{"n_head": 4, "rope_fraction": 1.0, "tie_embeddings": true, "optimizer": "adamw", "beta1": 0.95, "steps": 4838}
Each number is 128 + 24 x the weight over its row's rms, rounded and kept within 0 to 255. Layers, rows and columns count from 0. Numbers have three digits each. The size before them is the row's rms in percent of the matrix's.

# layer 2 attention output, 128x128, rms 0.118, rows 55-127, columns 0-127
093:147099135109118112088145111147132103135148092120143129152108112144141096162156162111128125125179139182116147143099065121114130153087144144109157124099122093153120155133140130106099131151147130129130149136140151155113123149151118133132126102121147147128125164111136125136121124133118105099148110131148160184097132106170177146094114123067094123129146062136088128111102153131185100106094
101:112123130131112134182117099124124137098136101115100132118137122154139130146095139129135157119133098154107106136126138109106111151128110132118143080117095142102162174124120120127102104119147106099124144146129119141120150153117094154140145070167131158110158170134183120137120161145111076143177128123138095136197160123118155121142143120091165107096132149118138168098077124159182156100119
095:156184162143145139145103146163140123079125143146118117140135143092093112085109121095117100135107126155143149134110111093142124122121121166115066143047126118152111094094106109112151110082159123106108146140113120093110147115098100170151158138153134173113104118121118152138175174160128136135149126114114134108124153137128119096164123116154150140114129111145124141136124142155137162082117
089:108147147166124109148129090156117129127107135151124146153115114092127122101163126154157098144110130109097107125138153121119138106120163159119190130094045073111121164164065120055142124090159123136153112102130098113125119147119128124143128078112147108103119129143146152101135158133143106164138108160152134122156098125122116115119093122130125130162137136119178130141119105128114132108147
088:146127130152147148147110139145151157101130137177115149149130128097111102106164115128155131133123092092170168149117130105139145104128143121146142093135105142157145108099130140135108160146153106112184142105110105159113125085125115122101164107168121129106154167125160146160107156110131081124115165137168105120116133076156111137163103183118138139129156123156134141183116083145114139081109
106:128130107101121112097145052138134086152083113096135126114117108136137132180160100151116111158126101083153108118167110175102121104148125104146137096155145076105153148126153138134152138120136095119113143141107190123151090112096161156145086142120094100155106064090139122126117094114148168129105145134155120126142131108136153163115132141120115148145134149109116129119097129129131139140127
090:067121133095157119130116111128117131126126177088091088095108117111151139092147095103098087114142052139151107136159141101141126142113123116195127093106123099162117141133091146094128093160121167111133136166121121086082155101108110157145130092136139156125093146140135125128137148148118141143116128135111135149136141128130065139119131167137142127134159130100101141108157148121135104119136
099:143114110108135111086109130121134136125116088108098099097136159174147082175147109114099116142157100126133115097146140137097132129149096121091141099135114105098176158096177139112134115121107135133155120144109123123108112119158143159153154118135140099160135081099123109106095137148092145132147107162120128153095097152122152166136178096106071167121137139142118147108111123132099122179166
119:099128118171143137114103121129135129165113126103138127139116091136133123124154118085122154147136140140115180123120120128126147131128118120139163110135145149143154151148139105130129105129102091087154092133132098072141123136090116162156141090116150131074136118123143124117147164115124127140088118148133112138174125117104047102187112128165130124168103128146131169128183150068113152156157
116:142091134126096092105133086148118093176136091105121139147130150140136131187106125178180128162119151077151113113115096167106182083096166137116151134120152112111130157118166124093137124109158159130150111118131143103103139067118158130126115145147138110150137113134095116129122142104119139110140170154156101104123127114093125128131102120151122179149140148136092105121110109142112105153124
093:122139091129119141130101116112149159090151147128113124113124103115101160111130141137122134130143108150101148138164131109111130143156101115112161135106142110108135125170098131130100143188092180169080143131147111148118139176176107107085121115122133131115130153164120116104107139153081114138167082133096134098112146133124138168119106128119126177099086172111159090137085145161129108113097
081:157110150165136095110146120133082129111150121146119097101098105117158123170145114115133110089122126153140090140106104196121143147146099143152120175077165106130133139115110109080132125089142120123110122165119142121114118126159136116093135131153145093168126095112098126102094109142127114133104137145173123126127114106142145122146121129153151099099135155151139130186160073091087157098124
097:145159107135132102167124160157108159121147109135131149098122116112127140075130125101141144123136130166077134107106175169125106149172161133118175141144092140132104119166088148131097111157147089144117148118121136149126140127129139068102141105117114139150162187116138130133135137138065106129153090117125126127105110122135157131111084134082104110088167114151128104109119149118145081144137
110:088155139127133136150135114142123102125080150139116112127174102112130137148149120099121126090168121135119175175066090157121150138121166158183139145145161183155088084176166131148092083156076117140112095113135117136110150136110121122139098107115137105094124160162133123113122154131096114144145140122122105119152129089147119119088103119108139120157133137142152120118093118138132115116126
149:150147174138085135116130109145173136140128113129137138146122132120123095160099126138142138169097134086198123058201138121154160131158094117155097125156146126090185122158127108124166161084194071144112132094115141129159111095096156123123105131128139147134103114128121152134151116106141143138133136152109110134121144112116130150159133112141122144144115140130144110123129126115114136153139
121:108111122130167125105142155141137114134161125112122127150103099124123138153178173100097157110145115140094129147142125125143144178139089110133123103132146146124140098123127128141129137150102112189129115117105157118135124129156167133096137190101117075160153097174087134097093097111107192087144115173134122127104145146156103150130102102151150123140124117117146137144172141097109127163149
089:131148157139137122146129181102120156092133142121145159173099146112137125121114131105073091111143098142134135116149180097152131113131146104185148128139092082136104158187133142123096120121131089114116133127104126163131157145141130099118164182152109089173120118142154128141135109138182115125097135161141105114133141162145088081107118126135094153128128102142142126150111082131126127121151
067:136165127139157160141079121115133107115076105137136107094123122142128138150110106105151129090144135156144099147158078123107146139120140128156056074131143118171146133082154157159097112145099138112118134123139113138137127168158114100126116103119115110150111125137114059122098125118125155121135139106136137122127102140160109115119076107122185129122093119105103130096095106124167108140084
084:157142132116097131142163158155134158116128122156102137136135089186124109130146135090135131154158182136119137130118099141131087111140084145106131064159134111176174124117106136143164130137125153108119140119118139141080164123140119140119143112151127103168113155157137130149117128122169121117153107167125104171170134124131138170091082116133169171141163121104100136145145098108153148154143
106:152153148181085130117113084125155108111101159134127159153097142156117114134113125157123117126118144124119098116124152168115101120092101117100143099118155048157118144105144102132165138110119128143111108110107146132143149155136148108113138156133105082165141122130110116118125115135133158085132083178163088138133154105115116140118100170172150163152128114128073099133173113121146132150132
101:119129130124111124135107104154143136122137142151150110118144130132135121129155132110111073144176082113136094128150095139120057112106120095142104085131121058063140126095118123135189155084148186119153136114136116106134144120114127133148152131150127140133152122125168126116160144128161101121143156139126096120118139141189138125133157132117179157148146169103141126143094152144107132113114
090:112140114116136117154111151134126082157114151119153132111144149139117138123147097142143081147091093142116105138108116135069120108096196126112103128116153127161119114122126160159144123104140152139124150111118117149082128132151157091148145137121093100135142153156146189098140129137143096173147167145120154127090081156118101100083145150122109098097142103109125132191140146115131127118166
117:113112120101149119096148124168120106139136082139139132175119103130165139143125157105105139133153133124127126159112073156155170144084140166108141102158156116141129104159145135167143130167118131158091125129145138178106135139150146104085145124116129092145137149145118110124090101126099112137192137142100142117140124129185111131109093105162157132152118106084155085124144163123103093149120
095:124100137111120129129096134111091153092150130118141081131121139150152129128129118086121120162161082109138101102181116122107104121145119123111095122117124102080143163098126090094130137103173109171123139123091151135126170152115130125088148179095138079131108129161094141163099132107125160079132167132122111117136122167131119122097162139176154110123133140102141134122135138119074139152099
103:142112120137112124131141175098125104133138129144104133109152081152127133149135171152140151116075175151125117141072113190148144133134090158120160129142105167118091107105160154165122145174123111101135146151162077150105120152136137131119107104137095147098157142168157116109112137128142082179083149100148119110121099125131148118146144129107105106114116112112154145136090164148146116123126
102:145107105113118082094137063141141063162091119096141135138103102126172104175137105159153129160142134163112105141100112129118124093093141098111172142094114125130100159158114162161122143125164137122113187134115155162119125148142150139105085111131116133165132151107111127127129117149149107126163118157159121157125157117101182143118138115119149093171119104131125115107122118126143142119109
121:117103125134123155152142140116144174119153157138122139131149103114104140082071145113162133145130144097158150087173171120119138120199080128179144101117139118118147135116078084114123189081162100169165164110136137106129100121162122143134107134100138138129138116129089105118134121106126160121124111166086148143115134107100146145157124123115100137138134138133120112089117118119101122141117
083:128100143132154118181106088133103106125105132109120146136120118143132149119081107158127120135154122109113067154120162156106113132092121065097114106106110119146128178195131128162127127133115130115109117156175084120114139115112139147119144107152120152129129146103157126168111162118136111136134108141115148118114108120123073131159149130188137116110086109127135061131136115144107150168153
102:116112150100129108137146151114113118114143101124116079110143140170121115151124093123108159137136131080174137112130149170130169062134136132131139048127101121106164115085125071083188141158149126138149094130136142114129126081151144139144144135141119136122129109149105119127132084120120140134136172172103116133150117156100094137128135141152138127133126147130124118151179168104109151124120
107:145094138101150136105152134106097137081104161112111133142141095117138129155124117171105122089106170143125142162085100156106087089081127120182168125128143149142081112131183146136124086136097149101116143117107090143104157156106136100163145117147111131101120180112172139154125128140128103139106102106140114103128120148137144139067135177151131135131118113140114157151118128132110104130127
102:113117109099145117142112133106092112147120113119139140111131103162113158116144101116133157149187111124080132160137126050126083144149106122141100145201110157150152087118124110146105150135117178147151143128120095152105120177147108115109111104126124102104137163139097118130114143136135093134122111159119119125146089131145120118149070149114171148156121146136127109079138101133169115131151
109:159080104126106159152137176144115173118177128133137162138118130146129142099110121156125106155109119071099117093131161136127095116166103111097085175097115113106143155168127114076142156102180065152133149153145095100106135169170108121124145097138123143129156135153119127118103127156126106145141105091124136129117159146126139136145146108132104144095112134144139159118137152133102141117117
115:103157111123144157122122099141136110151110095080126103101109087113136135142123135099141129093124083215065127132154124084084135213106171070116127141097110135173137136148101179138083142144098131146098142131139143134142103127121135140137129128105118129152124102122102132123116099118127148142163090134144154154111138123115124125142153125127102149110115104127110138105123132132113133122138
097:139103160130105088161136070134138075148110143111130126153132113106144153124101093173147100134155149066152117118117147152134132091130163129176100188138154122090106106141147133137145126092137118134133149134106148131126136130157132128126126143133146128184134142083129106137132133140111167098161131137152134108110109075115205127139144124117127132115147160139121124085088127157152094116123
105:083159151165131124150093101073141143106110172095090076148146161140098079109102084128129116103087140122113134144133161090160079121153112119160112123112135115143142149177096135119118112173140136137111134128129151102150118143074130133144096153102167125126086093098102116128128137120145184108119123138164135093131142115128134114153149124124133118160121151144115147129123108104096116138111
109:170133118148098156107137110131179145111148114115133156121111121145119135137111179159151114118127158121110110095148142118152113137129094146124112170108105149083158140158118127138141153083137104141123143134114106185115148187127112092081128107123121117127157200114131164163111128132119094128122097095121128110109130160142136083101163102069120138128151154177122128140099156146114119122137
083:146147163156153129128129167149120122133125112145123164143115134115103100107132122147131142160149108162129104159117114107146150161111119138091156120147124120147101138146093170151097087149147157147092122086130133136162140097126154129142102166119093096140108137100111149078167167143112133084113123149130090159138110111111165087162174151112153156099159113125141118157084086174130148152126
098:141144095083088105120126105144113134149160115101132119107142173147144074111089146157164135168127108086082057135116165181128144097134136156112098114101100128111120133144081140136171146103158134137164155144117138138151139148136123137102113153158139143142116119075133115138164112120148119098133115108118139130112094147115152123122115087093176159133156140119108105116121158124139123155128
088:156144155137138146120118141140159110157131096107138165113107133105137163106102140146114180111132180118169176114114146110191135097128161173148122126167138151145148065103158152148173122154131124089107107154134156138162115121150127165145085146110121124146137106121146092145097085122112177098084123124140138142119085129116142104107125137134108111115089119139171140146126134126121117124137
110:177157135162111142118110121125163159149138142133113129135123158138112124104152141197181168099072131123114105109186130125157126165159153097117157098118117083076152154165099149151173166165123091117102162149129109136114121160155114108112135091130150131144141167095140105106129162146107108126114153133153102122118112120154154132151125126115163149126115130141109134128137091136131132123128
098:124112112104067140160134158109135133137174144112133114123151141132136136145144148140124106148119155133108118118104141129074124149125140084121125156127114160135133149123106157126158185100162098101163105146144159050141151072103153165174145150120124146114105067116126132119127128117168155128122137131140129128166149142087129138125105143152101137154149124089148121173157145090113151133141
074:130127125131130125166159115099113092151110144143116114107147126099114105119111110133170150128108081137128114121100139157148113114120107118165117056141150117101118104127133113165128165158106133148114139104121170146154109166148143108104107165169177134157162108111092123107140100123155142088104123114141113099133094087135148122095153167112190108099128149142125108102100071147153112122135
090:154185129135139139148123158145148171092113100172105154089118134063101102084097179125134133116118116123144161135099135157139146104142149161142136076105113098106106104142154108164104135148138103115111095109137176093134141087121120146134099145104132148156113100152096114133117101124125204139132158123106150131113105143139107140157148128112138110128119126089139145122148154138093128117129
095:093116123153141127102146141118104177132129131118133167155107111134106100135118095156130172103099091143086129163141144138118119157179134111104158109136126069133116114110086158128130145173098153152130138100137100149164106129096138109095124103135121145126129105125174178122145154110141086145099077131114125122135151114110144174099091093120146126174129110169141143145147083138148138145139
093:112148097141168108152133139115177125121135125153122106123136128114113123107117113171143087133101130129098163147076158129110145117112175086083130126114084140130160121104147141109081113085108146148113156129107144148097171167180124105128180100116121123131156181144163095117109123131112107120154139123127139098134129168151151093144152152144126120115106139139152166128158170138139123091101
093:142142139084143121148135181145103171073134117164101149125118133123143129144132146084096140148138109164102068136117116111172097154105117133099142098129165079149126154111120165158123129171147167136153123098116138128132157144107129110134150125089138146134136154128146155126091118105089122153118136105073131165119118148105160104102137086136096109109166131134122140156139140091084136152133
110:137096099107132128123131136137094143136138102110131129132124096097154135168156152114151166149185133114079119158123132070116120156127171134110123172124157100112077139138143124159084170143104207145130116120139159100164118083134155120147124146115160140127122092136118109081098142106106171104148149146119136139146137101107116170151128099127153110129136109119118146159135112119143149157137
090:147128161147145146117118087131136114127087129122090119119111109150123115148119145139137143105113131086137107155162119102086119151111159065141087086158095130148146143083147166149158080112100111163109116115158110112119146117175152115139115096127093114118116157176152074130101117131119132097141086144111134127174149121165108168140132129139126102121141113156124155114112151081160135148137
125:101138143126128149119143116133125119104135143152109124161134091125134124122151121114098116124127120117136093108167140156119128149133078140111106165111181103092100143137134137115139110119124130081148137147146068148115105130142076112130162075138140162110176181093172127137121166163140046181133152143133141124127118100107127116103081137136153138158160140138107122121163112105143128119140
099:144163138123118160102090152116121122126110130134180129163126138126132141135129115124134113138109117162113078087150116128096149117124117099114137166089145083081118194117101168101114104077145081157107126132126144163134148155170155107094150138098135099142136153152124116118118097129113122118123142101101114134108167151117138148136096125174175110124116101130173155141185143131126135128101
099:157118123140163113112133157120093155145109140120165165139139131087125167128125165146101108084100199117112153138118123138149140147129161133110158154160118147076119077146124116106131120145124133062180140130137096122126121140105070107149183111137119160094144138125160158128122136146137077160107087113123163143120139141131124092116151113129120126128106097128152161098124146133141108117140
095:102152123113100121138131155107079127102102107158106098120099145145141112113128100130111138119125122146119131151069164178146123085152101183123128103081126118134091101119134082117110093107128160102120128108148129075164129097093111148160132119173141154106121096131129134150169146110156129112115140150123116138136131127076075139117099161127137101150122105110125105153148150100149165093131
114:085126126152116130150116099129075149108111143151121145127124108132109087102078090130164110147143112111121144121168111082104155114123183147100124081160089139140161125100124098137121142107125184088121134142132101104140122114089085128168143139140148151095136102102162123143163158110142115127113142133163130097141145123127128122148151157096148128081104123114106143133109081171151132113097
084:130177139160129121165125131143113142120115127121130151181134166118077148084133095141140115146137135136126159132136118097164074097146125139114108183137142097163105101125088154054085101142141129141067122141151099161125117117153111125126138143104121121129154144140132128110169139164116090149096148107171128119118087111119140110132121137095104147130092108155135118136145113146134085097130
092:181140148142124095191103085141120081133121126107132147144132140105134138110107126153166097126127105129164137116130126129136123052104127112189145065134142117110142115165138133174141137110158136093147112112116157138115120102110126123156146140164098115134113122104135157172113107115146117131119116098161135093155079114139140093150130135146105103102113196156146121112142126131120127131101
095:157125142144163152130130104097128121140123115131125100125089135111150195144156152119124172083144196172160153134092123147149119112145166133166131147142136167151072107139167135141123102198086100108119128121099160125112141118139101124122156150143143145157143126118085107115117116137098150112097092120117097151156134138136150119104137122132125130134120153146130165109129121169170125114096
092:143097092102142129133151129135094140126130112154123123090114127149137113142113154101142076101127114134122153104150167094101090127119180120102135109105133077117117121151116110123142155105126103136112092107160111085155125104131160113136147150164112132120121079173112138116152131092151156146178094075127174137123124119118119113122168127101095090066128150132146143137080151134125103105144
109:114130129118145168139118151069119094125114113152082101103159146146122138134165138084078130136173114149096161140106142082105096113062130134138143089163100173152123108141153141124129102118131186159122156118099172137158159140131161126105124163120114125140117105143108137164128097117149176105151120135141111140161141137146119116150161154151121103150146138127115140122149154116144162148129
094:127148131136117120127102160139109143138145119110155142134141176143110098105143123119107129157159128126130145132137104088167122124097210177081167139151113160182118152135121143122112104147129155146111127124097137179157136153141150078097152154129126099151111148130121162153121093125107126092144108127135146094103157162133126117093089165142094150148168101116112139117130150151144116166101
107:132162151126086129110101090150125144154127101126156150130123147143121120170127149141152148153094103141128085081126146109132134163159142100125117126174091110116180143164101098114200145125166053112125087117166096104146110089125114101152115111107136130125128107117104120125160157103130117122133122122145159125148131106095120138131105136146083156109160118132104124143122157132148130083143
092:116149177159122119131115171108104121134130133157128131139139144111113121092137134111124157126150116121158169129119072118154174143106156178124138123181119161149100096191167070157123139162139163135099099115103130146124112127136144119098113108088119082104140176152125132177102101125139135120113147154113096137116116137108100137148101143121157129135143127137116135107160079112094162137124
119:158163163167097118154144144145126159125120155171152179145160161108060151118121150132159118122087171148179151106110139114155119141150128143137102139133106154141100097123124089156184192127122078148110127097142128138142117134145153092122131164123105119109138113166098134117100133094121140132113134131105120126129126127115082154141102136142158093089159122132137143157143121121111128108112
109:111107125100135099121136090133141085156099105124116122109122130124144121147136130127098148120104179118149100131109141163109100112120068115094110158126138141139143108080135109113148132102107133146123099147124177097140122125147162141138105180107077112159113094174098087107111060120141185065131123129112128150128097120116146135123118149125101141114118116092149130131131169093096116127125
092:119087124141139147142121149109109121106157177145074108138116125133112151103138108153124124132101074140131167096144113099189163097101130118166119084120130166128120121138115145121138159167145099151145086123107152119138135113160149138108133162122100113150115124159088116096103065127098167116115121120123112113123133152119132106122153129141176141104162131112109108181142149099100092147161
089:103084106103116149098155126109135138143150153111101121124140108155135090138117101139094123126130152110112105158120153131143084133146094128131111145182123181112115102145154101142078088153116103174170153129098144163122152166183134108106116176111100109161133142143108116117121099157125135114113094110117095131142137139137126154120120120136149176175177132146117129140136104100114099174140
126:140142108101160104139137152091102136158115112133123131090107130132130171130110161115111153114103116162174176137135115126179167075105152160143169095161162135137142082134135101142140092168093122123104120153110166098132143113127125146129108145121137130160107101122101083130125098135098181078139116108110108116160142129121079127126098145146133091105121112098125138147136160099157124131109
099:132100095113119144167152169110095136146114129191159114118131128144125181114144157115144143112139155114083135123131134126135106168121121119089097180138131206168167106175131152144121130097116140134148182142103140137113149121105119133144160115130154172140098150112141134160112140130115144125108114126087143145185125164116092128120127144156115082133141159112142109098145105119136148131149
102:125144135128158111159124117111132117175067114149099125126130137121129159102164144081106112133133111104192155123155135091119152099141138100113126092124147071116160108147146135145132163139109096107122117140154082136143112137113104120108093088119116171123148173123136129139137150118135088165152152096125165063136141163147128127108172133106137135109122156138135148106095157145103109098107
102:151115144134083154118141151131107183116168134129106142168109107141131172127146156135150128155105178142145124088135142176104181157116079136100129126116118095092149157112120159111160133079132118164110150124094147162122169150127146094078146154133126096169131157132094151163117109130117131114125128125117107169127142157118146123099090143111090116155140131149145119153133097108151140148130
119:129175128149139136127118142114133171132122131137120143100140139126122123099092161120117146107121145151124145127140184101127116138162159158116145135121117124171147136113130111096085100168090154101132165113114129098171088119080120159147098153125159146122098059078149188150171140121149188123133132119145138133095117117098137155132137128099093137110113118110114134134124103167156125162113
115:122126123074155125117135156120105111144153109151152105106128140124145140150185131103073144124156123171094108147067114179103124170084153129096143188109129136154085123144127147083133085149112157150105102125152153103124130117138157149126123146121117102135096095169108122110145102117117139111125141139110149137105127128175107150105102150132144112149145150107159109135128159090099097122109
087:096119103136154096142133108138170109184131138115155140136142143101124139084106114132124124152082145101106141129132182149111127112131129159103173126135148155194131126142108098099100094081144117145131127161149113081110153157168116143145120111136116095128132128111065108085138162147144153089124144144125130109135104142148145142145133147123128123095071098137131108117155151151153171121098
113:131144116137156137162117148118175122110132163171155154145125131105124176087142119072114110119163128147081150153079155144100103195107151160158146182112145119142087134132100116132077116096119164129112153092168110124142106135135130102138147119129134160131147118118116132122165141104169104168117078121107145135088148113136137135139125129106127102147140103156150119109138110130110114111151